Part of a small language model's weights: tied embeddings, 296M tokens.
Each number is 128 + 32 x the weight over its row's rms, rounded and kept within 0 to 255. Layers, rows and columns count from 0. Numbers have three digits each. The size before them is the row's rms in percent of the matrix's.

# up: layer 9 MLP up, 640x320, rms 0.172, rows 458-500, columns 0-159
# down: layer 9 MLP down (transposed), 640x320, rms 0.197, rows 458-499, columns 0-159
up458 109:143122143137143179110116169121186092103140144174136159122144134152129109126144145113138125144156149130119140143143109137135103104152107123140145145113147114078183112186152156143103113209171140118121130106132104147161115105071161128124117113102114142147062062158095153131157130105150099189145182115121093139121176032138078149116106046122226125126119105115162126155043130140151137088085112127124127105115152121129063149082154169104121150172087124137109112162156094127123085171094116
down458 096:162135128178150156175096127135171086146185157175108199166171103140149076137132130130194144139080085162114112183108149084105097142196094141118146161131109150132145098118095173165175109140193117140093151145114146113103150122105132157190144147136094106136106066153084080082171110133161095138114213151174149118192159121071112190101129094137173130122104126125108122159081122087138181088097071101134072098133152141152149097105095128154151100100088135140081156079135100131114122196145088
up459 094:094116139105165104096143095126189163169143090150076156127147121096161114124129090145087099141150068120176140073138132150175072165112158137155108089176156108165162116107114170097114121095080142114146128203129103117143110101150135113205093116121108144130088175133131144111171092166110148151088121138105132121187162126078134166091195095146142156106115123138147101143138140064139148114133066112065136129086108124126118171111119109094119138127111123116130162133131142124154170082133104
down459 099:099142130153058054127155141184123104120110145199076150130076086124056138171161107098115117112148131136131086146145135079131133179130144180121158106166177180214066152147115173129147146157116099193130136178129178123165134110144130134093162185161058181121177150088100116104099085127098126138147117132199141122110122116132145169155125116111096128097144180142106127164120112125103112090109133102167144098104123118147082151175123088129099092113160134124103122148163165061065136101171120
up460 100:098160086161074185128121139160097147145116171135136114165106134165104067116098131094109111075200097164120109110229105145085171137110087121106155161083196117091134098165152106199064117118101112153148132050102094150157100156107151129140126126071163164093160086112076157129172112173107163108133139151128124108113112105106096086124138092153116146178124138112134076139134089155130141152158153178129077099131122106122153167036115179091143137127167158094133104165123153112117117134128122
down460 103:102160152122101150165157145053102198082050145148121189152114107148103117130174136168125152143143086150090104106123117084111132157144101143140097134166132155152140137112147117143155087140109125098104160113120161133135119145085115114117097160106098157109114151158127112215091126143134100173140113084135055116080132090129080148220120078071139157085180128125118116071132094162139142183124106145133080117186106145100164074119112113089144162070159129119102119118116056171140186119104113
up461 099:096130097142090118111175149151172146093082157167156112117156144113144108139134043105175075129184083125175100047140099130120094106116080081188144128056108157123112127163125136108103144083098091171143106144106199211169130091124101132104140058083097141078148157096123136121139089135102104053107134211096144125139136103123094177102148138137151093145141188134176064110151094132112043132132137116084116091104180115108188124099083140088132120139136169106110136094143117128109116153091075
down461 095:148096192104183173064176134106090171130153155153145121132147179121165157142102162070110115092139118207111111098150117133107110123133168073128058080112125175076108139176084134083191089092153162090133107101095077121073107060122103033146102125143184156140122129148164114098145137212104115165112125189130216122145134183110127172127100127131161150122143180131168093152143123124099131087130132075143119134130140156095136122081148095142212133106137114143062139126134125137145177147129043
up462 108:110104095161065145147112073098032147145147152156115148126154147104183070073141058077204109136143060093127165153086131103131162181090111131058085098134144125086139112138080152099131098117129200125130107106136122207126104174172160166080096072125103170176093124130130107183152077118166123127098167144071132096162130111138158131153161116151156104125093168167127162071167077144164108140159158092167139163065108105128119123111160067175150134127097115136103111091123138135138134141135122
down462 115:146176117107092134154200140096148124142137168174062157092104162112141157156135060141114138105146118154121122122135068110058149166166122168110139125177093096169125134104130119155203140060161185159080070115194133138129102180160127155138066119114117115154061112107096116178179136215106116134055142101095106102100155100168121178134099109091148136125232105133120103152134170119089067150144124099091079138140137151097107116152115095129120093124130094110164141181113216114176096123134122
up463 101:129130120164151113128122132139153146080158109177151106136159153211065144020164174173119092191175151112127121161123127064163105154138080155116158178116072094143102093133124117142120128132092081149111143136151098116125174133126122148157111122150119109065112111126134155112152139147152137155133111171103127138128071084060069129126142109080133142119118069209167194135128146106213165154107138121131163098130174122104081175137102107175115093136133190084111107126104117110103122164132167
down463 103:083122145175106124170148120144128148131090147132103108123112065097130121143109120154130097163115106112122109127150134165107108085134163141085135164120182152154188090174134122114146127099083148067088153174122191119142160103111113120120108167113147092138142139040097108131065120150141113135090168073151150127184100158165127077142120167153134101170124118079117062130152172147130180097172137077144132145178091084067124100091165119120079105053126112088187096117179128129112073136103116
up464 105:108166103126114157130113049152099152186158148160152129141167149105143142092134077149100160134146117180147141096110122148163092140158193117118135122129106183146110060178110089166105113166114161122119186105102095113126142119148099143130128104173110127104169150143149148087132132139137147109050100187125120092155116142063206167078149164162130155168140115144191144145143132070098190160129107097105115060146098112166193159122150142061124132091153066140115148088153115128087175097111097
down464 109:145155118123100140119130159098163155112128158097173081146158100146136146131095143113120137135063165148147151092169134040072151098146135126156081120150100110093139123133141133191138164162124113091135178065128123137106171059147117138107158128167104186135149124143115140120123088120144087123181146143107122149135114132151136126148087194136125157153167158150148164170118093116095130130117151142048154113110089112115066161177088182111161144046158100144109095158115160177092172113125138
up465 099:143126134192157148083060126142106086161196137101148164181101125127084154125128146131160109158090172215108137140086137132162161150075099119112124159102154102127178127136136123121117148111129051114094103132118146114145165156140175144164170081131129082184132132134088133137105158126149103106106097145160171114177088139119140083122145156129052101174158106126135116165090165157076180097147112171109186074128133139166137110114111180110107138094101150135109138129120153081165128134084068
down465 099:116133123164121166141172099125131142120103152010075145143133116131163138179147139087123168154133092081104160107117163125107142170199139120134112124084162114085138082128102146160059083112114154173060060134174127136137109112148188144138131130104155121135130118053139100064070155117081138155160130124125102198172134129186150127111156064140149088194132176220102115156068112141120210168128158133111077066086097144139103173162186068164110143145110132129126161146148133124136131117175133
up466 102:144147134085131142174055110108110136094139161149169132179141101165162105130091125117134158207108091184083083118164063098134111117086138123118071129133067113095142125101120079153090101132150150125127112146114130124173158155122096116140127132089138233174104082156074093226162138118127158120095136175140074093166140088090060142089101100175162122114142120145148107109046155156164109144103119132148189126148127113095140149130095130147138138181178141092081154162092158143131114069130104
down466 102:132110117131150123136115123098093126145120193094098084139150151125098142149132138143153090092114124184135143139121101160135088186122081035104129124153107147186054174091136129161142142075104153102145141080104154115173112141172080141158166130173126133156159132165113073105054146115093209080134101084129147111189071126158164187107109185110105136096160125153148139119110158104158126188117114111090081121154125075159150105161152139172121137137158182129146161105115127084094152085142106
up467 098:086074200158112101155105141200134108138143134095141073147150121103028096122144101175122133103113157151178162104139097063120132118141093085152113129106106075095198106115155144135072109096159098112129168087096169108131101125108154152092081183161100096112165127105131149160105121160117082132110107183082132128083192078085086148091124157155139125170153094130150191081059178114099159089169134081204159155144161153127139170126077141086159088101119123157144069091127096149148155133164114
down467 104:077133149151101114140082132152135155189121069183089142151158165121123142172110109106133126116177091112133122158189097161116088157140112094137118143090134144126156043111127142131058132012119082187154105090130110144107153163071175102159138110122142150187111135111130129117150073129169121132118153106127169151085136137180126164102093150120138120072132150098112156199123148086150134076148192088140128114169098123119165100141197129094088171109165128130082154135116131140179110126121151
up468 096:127089129053111069141087132110058126126091135128087145148119169104134158165035135169150089081137056107120151166074141191077096086139176143152150122128145120139110119106118120146120106112091061119136163148139139141156086138069148151131130097157197110097142123151119083094153057180118142097116122144076102102178108147109137153111143141095148153092113138102134132101065137150146185201183111143098125135135115164075108123138081172135095134126072163152084109061151163123118126182121144
down468 091:129095174120126176148106114090168157111133103159122101106157152106113112150159184090128078109163131137136190085120093100135097138104179144154100078146122124140084126138114151060114148181164132150147082142142115116109139165176112171088143147092108181147146142137107067131195154202166186130178090181107101142137090146121142086145174126103131132124053201159118123112158095153114086119135128136130033149166116122088169116107141162158111139159103052138100186163129076123108156163140141
up469 099:174138049133127095109098134111133082104119191103186136121118148123119143111108060110162146166182077131142150126125081151118092176137114108128143070075065114121112102117126106174164131116194150118106097118153167202165101126123140116118123111121171112137122093103115190120129160118078130122131134130157137122077072146186143109127188128121164082151109108123062117125141137155102142134151172117138151155102113111124085090144097129088107143194164139162150128107091067152126121126123162
down469 093:083148170146135142133185123168124115139166108103089158091155075118127122112164152132087130083125108150115066161130193111135170121110096176092096141135205109159148174182138105107051111134060118147150111175094043071143123136117172156133162144133126119155130165161163054128123102160130138144109126094054130104158173134030114119172101109141126179146122148144138145125111115110146096089105086118140114084162127140135174131139155175159145128058122083086161125137166142127107117124144085
up470 096:168094140094101109134156078154095129116082109147149104186130097107118135086124140071145176083165102126112046176196142079065081105124074127141045136111099153104142101073222139128126132121175135144147164124186141172164065122092174128137116127148153076137150141117129132119102134166162102118096154071184091172136063131088149190113103118116127103117109095113141144135098065156116129171117148183141150176109105153074153110117170154158130138092073057102148104124120186175133124189198122
down470 095:084127104130078117142152111129141164163138179031122140059102083148127110136128112123098128070110140131115150143191138161126158105161156142149135166158150153118158082144111118152111116135092049166119089120143062160110120124115118110089194127154082185107131082140128142157164090072075133143122158125120090121114118142150150127115123160175162155083041110126109129064163163118141169113178125125115132135102120182119173096072122128176151141106121139108099097127090122157152135127117166
up471 095:137124153144112106098100110139159084156154128109149112138120107135112098147192126197111160171141136123137088196146118084112093130109107129142081126111140093121147130100157164137136098116106100151113088094102181166126135101125159108135117140136182137142124145150116098105157188190138113065109091161168151204156184169134140085094078172143119094137103085150125164112133160073127125139118168126089167140141134162159133164120171136152098130097115049180180122081092125109218209093121095
down471 094:141150140199105178206157143117135086180104049089100126119138138135058125114125154157148153055075121120105143147150172110139097166092149114086147138172136061067109100110141119117088073068180195102168096119087113065146064086152133130136169139140113116087117106147154135117102083101100123088070162135115117143130142056150139119167168121156108127103087108121129116171156110215143115165152118161147116113132136138132159119081073124096176092109122135103169108146082113111057128188109131
up472 091:080145088144071149056149148165136173120145169103149119113140149109086103122079064130097098173165080144116104069135121114113232191204066153089115199133103121150108113117112139095110144122126109159108141124134171085156127150134053149133111108096099156167093098144118147118127091132180151125113121097113110053103107133145143121097121100083115177133141112196105151140149169126125205119149146125122149074134089170163155131156117161114169134065164135101169114132108163147137145104155167
down472 089:110102130129135165109151136118094066131144136085068114142145076164023086122124147117187159098127147070122154110163109128144105110115121120109143167121136150134095146155127108178110075191082138090087136169176102125113117147115126093103135157115108076153153131141119157099033122107082135122145184161082118160062126096118136086143109146100065091119138081162106100138161155118106055119086209096218116121126138154140084064103122155101147127150125142184141113148179138127162158105119156
up473 093:125115152109104157115134132148154084170176172131160180148118093110134095039111085154150129161134159115145109113099129105154140172139183153114170157155117178166118124118163103057122141095141138090124104077121147150153114099175155152138090175073128092129129172119101075161142128109090122126108102101132101158170167173085119126158180152147136128127182199179111116043128175146134101117141138112159132141102185141132148120105148059148063142171074145137082088178146172143142158108147132
down473 102:141157141157128143121075151098199151116152136112079089106121134190107119208147063116131111142172179138132103094105095101128116122165143162114124148156172094132033108115104084095159133152109142116155112114200137108115078142124110093156134174134138136099122106126124124173097094107181140058100105159140107066130112079102104100099138123148180171169141085141140137173086120151082163140127114120132163097105165167155137176113135222122143134072109102120178124071154145129106149170111155
up474 095:032087129103131165138138156114089130139135130084179105131115118144149093101132165113149119131131145144139167136222128098092058093138115121106114159116157108104118148154141123138178091154182101142132138206092127143098105152129104128161172150128181124060132126086163133140164099111154180147156165118078141151150112158121211105146160106114098109125121103138099156107130116118090168135141079102171127084077164152134062094155106154135110161131144132149047153161163123135093179104140141
down474 094:194142148119138137116137143135118162091129161174145099106163114181143157119129115143139131104146117103093119102146091111134155123102141128182117127155172140072187150158175108171115140080122123161050120133159142173113128104172068121111084120051171139118084210132108147155136147144161124137110094176143087118153136099157133177162137183148091140096143160169126139121061167110108120125122089117105078196157136094148200138118157182097112080199098126111183118100088077138112121149113146
up475 101:114170142141127128145122129099112145050102154127100124066105115146173139111108110113084152177029168122194124154106096113204121145117161166122157111078109109098186132105133158104162142182166146111177133106117123099187084114090133096134137091124206139125107129112136141150154113182124125076099079163136142111073206127131193120145113094124148090101161106130147094129038098165111166124126145100115136125155123089167175162138169102075153131150107151109119199093078152172103113097107146
down475 091:119103172086107147111129137153173163136126142142147136146116092135143122075111028171158108135115068208134121171140131070100137142130075100117128120124131171184139111098110123120156173120116136122126149078128129071110114176184162164163083144092173185132172093132101115098118141165078178064139126129145149120129152112116118128093061163069106136145044169139119158118110116131106166164146141090086076185084176185163137115101109099127113109134158117092137143165137123170132201121132159
up476 104:113184148138170092077113117073070139093153136113112085142125117173162151110153174110098080108155142169114154136135113115105138127157114086139188130136113169057079146110075110179115105129119134156132163121125154152163117068150142137098106126166069192140116100076103120131124079164197168112141138119072140115069130122104136191152136044103179097106181106145128081144143171164113121173119162128128181093123139083153121114161081124134165137178127101163123101102122127162176151150173079
down476 103:122126146109107091098139122120135121056177106088156129128119117129122103100136179161124086165114121142111159092103076073133137138106117143145077109255073164195175140145144135132080084124107113160149144073128147108160111138148131093155149148119100181108164116078082078045099178090181130180132168147126094177125093153154138174063181111101085140130194158119118162118130116162073132132140169078157142120146119149152143112128196096205167095136097119125189136091075098091146113145138092
up477 106:165103207105123111129128119130124141099114083104037114101116125131087068176159172097150147142072163098135096101135125122092067105100163155105142130164072108095150120179131072097097134125128155146166095174139178159124186116128135096127128132090136144169122136072099146143127128084190147143135181142144104170101131048052146058126143127135165096159182135146147085161105172143170136122131125160121165125134144091137137113081115158148152074149148126096062100145178177120107123103180133
down477 104:116088144129120118173105143045119155115099108119071161154139125169114054119153130149129140204131096113088186106106171144140103117149212147106119134112073103184149176085142105119138086158189099111127110112115082132147202140119149117083101135198148165071139174141128152194103150159122131143124058139185101122149157134106108162149130145147153120116090165070138112105115136136162151141062129170108134155126135152128129079118158114120110151179069064162107066152093074142141147066142104
up478 097:087101125132107153080142049097103101131129073123123094170142184114160175094147136127115116101137091104103154124154152132065103090103101157133053170084153131158136155133140126145124126116135110132123169171174130095122094176139147079097127129146122050172167090121182093159161136113130136157154136109158155109160169127127142130150114135149083118081128150196109159107093154083163179096104179100125174093019145090143149153165192091072095178111097158134128117109133126119115139148141180
down478 096:139143127164115131154144169113163139146137071163108109158114141145096132142131110146111177167201099150196126125092102139119160094128131125172174151107167071105159098114111166109173126129092118111107120121140170161097151190147137169135139152150092128123105092124086138137193098201116163151157159132189179135170134162136106178080105090193117137140166114134105104115169137066146171110076126081112102121157178188134111122170174101080111088173211156136101112166108123074164069087100229
up479 101:074097151092130140192154112112141066141175114091147109085137194156081086126116139169179136112119101113092144153153086118144134158130117151129182176121167165050142134140140139187127110136178098130106106172168136111126195120156137160115186123111083142116098123121142184071130168100086105077135100128095121118152123088154190124146123146126104140100139113101169116165123132119127130168133157106167166107078146120118076110118121134136117097083114191146037076082129082155081085136159125
down479 103:074133108142148163100158170068155141094091104144160170121129160099086055108149157180098151099130147138115150186114158115120088160192131117139088148122113094103116122103161183164111143158121147126146131121132140133153129152088127110120161084141071086094090136093077121149152103164110133088108131102125116150068118147124113135125161077157133096118157104104140113147083115155160174122142141149070145126157094102124102142089119127134164088136142100151146085115094110110087153156119192
up480 107:087125120134176121188092094122186146122149104151180197140139098121093105170118086170143154169171155157122169169185149056182077137120119167131093125161143163138137142161121135112073094128126185126168115133129140136119175136156106147152149077147158126116152101133116137061126157136081195110129156095183098175112100141097088077112148148119183121089152113138071087144158187108178097125111124077095089143079138241113160146195088151135120139128082164159113070073142120127158181097132181
down480 106:167150076113137160118125203123116121113116138081123112127077164096029145189165133105137103110109101121119111174171119091097140113166171115150102105097111136114124116145139098211116132178129099083141179160148113123122121069152139127097169132073141111133145121119175118114144096159183071143087137113183077169148099193135085144079122181105106126109154117098117083115109080146129160111054136094135168127110112122111084131106140161151131129094124098161079140127114111173098155163139119
up481 108:124158155113093151067148116131158115166150135141175170100103101096086096122124090174091091113111075150025141114125074075096126143099121145069202094081179129098132096186138166131112099116136188101166133144134114150046128119120118134144084152103144146076081097168198130134126114099125183093145085169123164120135124160122139145120133128155111120128157126162136075132159153119095141166140138119148152200080157105153104129171140163141115073111110181079073098112118107133144062079137098
down481 120:123088081137035116097094088138174140147157103132134127164142156090148146108145217139081099069140151084124081168122134121093089123109207079073106100140106121131164139095119115089155067093145154108131117139090129134112172155147136052193128181104125098088151141148127162107160156148134136191162124178129191156120094166177168097114141112113134141099094079126156078077133080120113143123124181092137154125076148109154135119146126112123080081235126171125145108132106090126165076124157163
up482 100:192134089136080135185149204101122150120127087192127198136144125154149165128158118165137116153122078104127106138115123113145140108098157119142168130090111104202176147163138073171119160104107109136090145071101135147103185131139121112210159171122117131123100091147119180107138131145173133096104131145132107164144152148144149125105082124106114097153095170117130078119150110057148179106146085083178145080084131157104125121155169142030080040125131138162080171093117151096150144139168159
down482 091:086108125116137104118159151116122213134145149096146106153147055159089105104151114116168075157091138168105139134083130174133092173074151092158192136138124156081123067126109091169116104071137134107143138064096165135078126135126172149114111110172135205140146164131124113118023089145083162164138118164097172096146092140074117150112122166128151160141042129101093171130112103159092119148086140076097072168166185121114183164125215156201161203108137087125163114114148098159088091076133095
up483 101:180152073110146142125092087122112062132105156075180106187159115076138117149158207113111183058108090118167161205118171080122128132125100183098089190133133190151122136200078155148109088057170119102108142095100159103127154117125139173141151159143150105133088157085124074109116172105129137139139085132101167123145125137166148111094105108182130105106141145130065129147150102146158101143170109151121134109083133094098139187116089151101117132140114123067170124099092129131153135106121128
down483 097:141168123164082150111147143086128150091067099149070132124145131123167139166117103147153124107133138106143160134179154135108145148137150192079143105161188163166152150124071101190122142114115076155144139134194122150099084195158130175158103202158151189078101136129160141132086116046152113149173162147144153168124202137172121206167072085123145122089101133154130083120136125132177114173099116141127067097126105157161092131132118132101120126052125151157114097147130129046103183177118165
up484 097:126098136147197155106096165151201112160087094147141162130130131155088081177106042106142069117155134117232153061125133140107107099085129120129154095138182102091116155166170135135116121144157158185117113111071106148112086154110146163152152154144095169168082140132153155184140136119087040136088118209086091121128142150174160100178126140101145100135136117130106115112162104125126132149077082145163107125149133049118140134180173170111136143087099090162124150121138141153068118118179144
down484 097:082140168108131092100166118114072121138197129088137138133148141161087132124143075163132121165156104080108071123111059127130093112133123175079122136089124141152169076155126130155185163199139080120085088113165132153130149081103185126174151119068151143098151098158184143170169145174128078172173102104119139076049108092139105107056100184149060129107119134110109158150132033179114101159123146106124148139130149112126190144104121125196145076108063122095162113092158181121168104169172154
up485 102:131114198120115185125126094120161073125200124108111099103163113119107130125116208139185104081040152169157086140108133099103083079204185099116080126085099133161120085146094118091137134134083188150084238123131107148154126091135081145108098146126078127205109177120107104147148120111066153082149061167201159086165107137136116141090166120111180098173102166125083122105124152110146099142147138142129169164153130159123112135129123124111119200139130144103169158141145082167153111162115131
down485 101:113113083135108073081133070147099138128110165174053153080150064069200183095138167130159137103122139082180149138153112156124069184165119158128123093121159124140161086151062101138154139165117154115121120123162150135111128135140079126161124146074122128155192109139100093155120135147098166099129125123115124149154101096148183120125084147175141142159203086086115101149134152146087095151138192159134141048111133148153100143084115161110097182137134163117074149157144122122119128115111140
up486 100:097106144086167123144140079142153112182120129097143145090106181162119072103093147145209119175176108095107172127061170128132218121162122151117102167108153155071090124129122166119107072124133162075116159106132118141114145151113069103102198138135126099108160151124152152093142122134172111111126115087072118125152140133062130047093119185130133101152150150121132208097131152117123122106118114138108119109143172141147124140121178143064129110105137114187139151127130193097104159132167137
down486 101:044115125100120138122160093071151143096071092186130131199132104105097113092147120166084148117068139187101107150106096143099118208161081078169122133130067098125101119126128138115067130134136160190097138163149150136102132128202184104158100087033074114127080173093182185155105095115114132185113144072093120119154088116165141131148139134085158149131081143088144116126156141180137155124157148061158161087132158164118116154109134113147151165152127143102158165138109071112135155174175213
up487 108:137129046152099112102143179107080141164164213133152147120163125112164127159103130162091111114107139076137113114181111121083160159138126121130082103134140106119132118098165087079011174148111146163069192212123160095094185180135132085105132142134162145124122125167152152140198108134147065176139134172135138120156138120137160181108143110183091116109128124093107122141170122086130115092111117146119113086126150142134081133129092130146133166151095079137091169145058172166179142123164055
down487 105:105148178123142141223157141132182093096162054154150095146162121139118176057153104165167145143100138105159129157105084100107049093124101130133129153089071099153102093158126120093131124111199149102072176120183118111167134137142126154119128095110117179168151103166147108138137163136140092073083144139134122102133143156112117120156113169089161118186140080100067119142156133195051123129102184194140105137132139084158120158149159143169132124131127111162083123160176121127155162103126147
up488 095:140079104118205055092141129082142203187090111157052146186181082083141151066089140123133129144163139137125105130201136108102058142152153099118163124111112142158155092120163161088137132130102168117148139181135128078181120100118102138117120106150145127113103145129098154102120120130102170064110099158074150159084088079091106189128134116190127133126099084126150198125088110157114150124128090149122090117128105115115154184136082154121085083077140134109204104115175096219158090129124183
down488 089:088085152160132109141127130111079161112104082088204130147122092119172112146078124167094062121146133094081164109123129171152127089142228112152095117194094111115111141109164160113213134187129110064134127147093146039137163096139129084164132103163139126135095146091183096133153172123107106124132118127136151052093123116160169158176103111186136148137046200183094157120094103097093129151129141119120151120122172141082155165183163149128128201074149099148127094109082138142169115094156101
up489 105:158133170120147113083157125113128119150118107150120110107171140129160200162142093162101156192076135118095112134126125102153115078134089161076176116107081167144094106145176165088141149013188108131093140128161144123147121091112137093105174113103157126026131148115181138179218184108128049112130119083121120116160133150143105058120038089111142115149136083140140178087170138109150088099108125139141109156159159126128184087148147146125105164098089119119117122072113078147076145158135144
down489 107:107170115118087127131090152039095116103098196114147180096127152188145144156122115101107167134122081120127078173137124147134152132156110140162142113148145135154100072096099138099176105074133115129159126141192125145119149162088167132125148168132094110046134080139133141106108150104173092148202162107121093179123142094152100138164068107053149146109149151118148090154127134096149099124141140155082105134090098143090164158152118119135115113109137069168086055154121070138124109111158075
up490 104:126193128147095147152154133184183148169138109161181158074207149087084142116145115130182058134149155095086132073137170097157140096109183192149088149176154063126104103170156083135158177084114139151088077151071125103092105185105131120128120064141113116092177113114104151132133094119180101141046096141089101120159139140102187122099100112033120137157090090141158131120126168170180113166119130135167137106108111093158140111079090163132148114163160123098133153120102130161193189121122102
down490 104:074080133135125178135115104131109097145150151059074096045138167079083133169166164120134095116125089132183130141190184083092102147090190092156126159099126124149105115142141116147137101135100103165113134201077110113158128156089165176098131142080106133153136070148093153153124118123097114131117133082157134149081164137117100112104117121081134106104128096100197173177128069164104156120162073129090154138112121196077151152094104117126109154141163133151146153111161135180183184093153182
up491 108:085190143119088074178136167145141135076123104112122175129215113148116093164126127117146096134130085123064139147117083155134108096140166122133137088131189066191084143138122121139103171124149165124078122134151101067094114232085157109109110172142165143106130056182166098116154113111186129130114167130137121120098116140147160058132122140083094182109117133115145086161112095119103138129135124089107099133162131142184137142137137133106143157117140159094040107124158130136125111155148089
down491 104:099152121098159097159102182156114155172067133184055174142135115129068091148173198088122184090157167164101151142127101083112160128193170143093135155113177101176117123157119128129101103165129105136160128162179050104109141179102096145144163153076065118166121104135118157104107135109130148140168080137096115117121084168111157086116100178099147130059154101057120165108099164136087104103129164104173095143102172130140144129123156142151100132126164160179128173073112127098186102169091114
up492 098:144097161152111132082137143200208041176162166112095141117165052147132167113147162145118166146142184123031101076120107092136118144163119135084131141184096139076153157139111107117144193125143085172141070049136185152109158059107166122119112106150126129115175157148137093070112098098150109084115097143171150122088090076130136134168085122147158122166135064152111083126115120100173154158132110111112141105107153115013091123084176147104179144135088125172154121120071126129121115104149121
down492 096:084183090141134131149252110073088116086122118218108128136132129102161137183104079064148102093092160121128107142120173117090082196143103062134114142121133127134152172099168148170147146101126124152113162108154125133103122167095055133086164121124114167131056127151191129147176107128128208122115165176111132124167185115149082155063125098068139137150115113120124070084113136171167167129129134133121084137132153135170155107109164140117134145113103077165134166144117172144136148128163116
up493 101:130121125122107129134166146113126141125186122150117079118098115102117045110157139154134091103155103114126135157135189157138208138120162112129114167141110140196148102135094096148142057145155182091151114109104134155178127133111160136090079119083083131072150125128163131148135148095130117029144108119124155103130088145115143179099074154153134140130112143140089100090172077146147171118125155085134128149079132161154156064154091129117125117090119104173106129206141113116089165132185198
down493 098:092122136104147167089179153144174102117114141089093153086189130126147127117191121152125161148126115148182106081069069093122119151066204108058139129137109145105115120137129150095127124100090137080113066068088168085107139128146117098094214117153142140200099172127124158145041053150175167081125123101140129153121113124152128109109107159127115139111131146074175172188118184085088168123171085154112133169148131200194120159150083186147140130139092161131142116099125177134124102146128127
up494 103:120173089097109060123173129156104099111130053108138172098136133132168107149086131097153104130136147134189074127099158129203104138124173133158114092144187181166194162133124138143091153125197090136191167132147152132070195182075073098117118160126098155126089149165164071143113152128145143149070138132135146144055113109102144115116109160092119115188131099095124120129135177130149091073136117105108119144138090090123123112089154178103138060128115112095130145103102069106158137107142142
down494 102:131116146111112145117103124148160116094131135132060174088131172151118145108118140132097158124179142059082078134139166142101077169135113127156145149115125152125123142110141151109097157226181153148108122138100110099132158184159141079101131157090149168100166142055127099176131165105130133087168137118119115131186130133167135139097101107119118150184136137156165155097123174157085180210165101081121097134096146131181085097095171078137193112092067111127128119150187053154160111146127161
up495 097:098149104162105090135154104096086080168134114099146111155141103129142149146111114161121080151157091163185057056127148135163084082137191136106123138066107079113152175080092046149119154116111111219144119155113082134131094108114134193146147182068103109152161102159131129158132149158096131092157136140182099134109102118103134121172135124147154111105092106117181084123123163084137082107175136140194113149123106146153097120147108190132142149158112114035093154120132146121137121086142092
down495 096:072170120099160102117158135164179096135155150128122149182166179128149131119122162124177171099162141099148101131127130125114070125101095142071092102148152106129109124132106136100152190110138096168163117121118152117138089141149177091140115094136104119074165115107158161133069124116094102140155155095157097136122137115093135149152132087159137159104099159122097131147137107166177137167077135131163146154162100054175174106219122120131133198140153164110135075127101119100119050183162152
up496 099:112148157075245117127100124123153129150186169114140139109152045125140085136140146189105171088137091137118169078098131130115117143070090106144135143152179131183127117102125090125091156150083162092145109083125119154116134184143133159161121138087167122092132087130201154136153157141174165132144178128111147070144126094109118114154105101162125137141102168168103060117115125157092064070148085208128071174118148118124173191114161105118132125095145156119146140177111136146071093087150098
down496 095:140093120151144116089148116119098071087189105157135106111140163125125169147098105131164067152075142081175140125203124088150130102115126087125141053133139188164165151124203171108148148125127135130068142111128104080129122114171154091118146111126114092158157193121092073149132138077066099114115121110131157084102083113155176148177131125141139104139082124133146144095111113147138111194158130104147137144132104159199109045125178169144132168140113153159203110119138117129174121135076087
up497 107:124146120179076122114161052166165118150125062057102120113091163151123146157140125129121148145098141130119137166119078140164078087181134182162133116067158100096205155138127145119129124069103079125126073121101138097145139083124117114092151107121102174150135107126184146171129097149110109139101109175109151182054097067154077143089118126156104180163095156141172132180157199097093092126132147082178158116164148146152125135118155112131113133104093161146169184116136128109131142124195145
down497 107:159112089126135169138129074178081157149077183082108123144097137132167130170086143089114129136184113102158127201113071110145161096152145169132139124117169105123182147166084150119149120117143145121139116089129135090152128140067122127094159113142057112209143136107123178202108207126090138147128110104205148120088047131103068135056157180185165146109082138138135149142130147145098138164120148137096087099156168111129053071154124154149033095167154122123153133179172100131107143143188119
up498 096:109140150141136153194103116145158140056144126067103144107125124167168177151129101125095113153137174097122091105121131155144141127165103078117175056161169079116141166138102113119123105171185104109154157107131147098153135150119107138115088086120178142144160105148138147054147109127128116082152180116058159159143176159144089148071144122135118072124168039160096081087142178167117093124140076082111140138112092146124134118160179136147135141144163106114159155089167105190120118149146080
down498 093:100068109125112161134175112115163069146132113067183113143129145166109113084124129145118099122123112112143173106111161130176122130105128170070149130151196184153134120150117085130138138108174115118131167105086093126124104143128079158104133157126153094122143156157175135110041130114016142123099106146137107142120158155119170139128149166117168085058108204090150156155081087145180157119134093137153131104158166103133145132165095138106185204182119129132119147109124109146166090074096115
up499 094:087187109055128116157089126168103072134181108114149150111143124098061120139158101165175107123118105146108110184104115112114096136124131136099120085096150171116137125145040137144109154152156068167109174098114165183166078113120215144166069154147135128107161133097148191136189173097096157139161140054198099172105117126163146135140114135131104108186058146128127099100055091122057067153114099198109146079138179168140093135157129135149170090138151107100099121122144146098167151096098110
down499 096:113090140215094163173131162126058141085142134189073145106124160136142138139086069094066119129079081123143135145107154136158103094140129112137166147080148108110089153140144144127119105194061150166138092103188141142148058088092065108141185134160163100101089122189140096122076080135128124097094123091152106147114170152157092200106171099178077132090073090119121106162184163128097171139056166109117122092165149142121122116120119116147137117131087150135129097106140143183144133118101107
up500 090:150115132121117025145097099152138166072089122062146132134135150111148169142097121177140124101094151155137112147132137129195189165157143184133125110117200142126065126087187154185088085148187109150184132151143113101139116125111142094174099106117128075167094096164142119147142125095119166140108132139155136128141188104163133131099137115108159110126087219162132060098102148185100132114156181091088126190144123084129123103089138145160166177121119082062147055082119109110129116146153166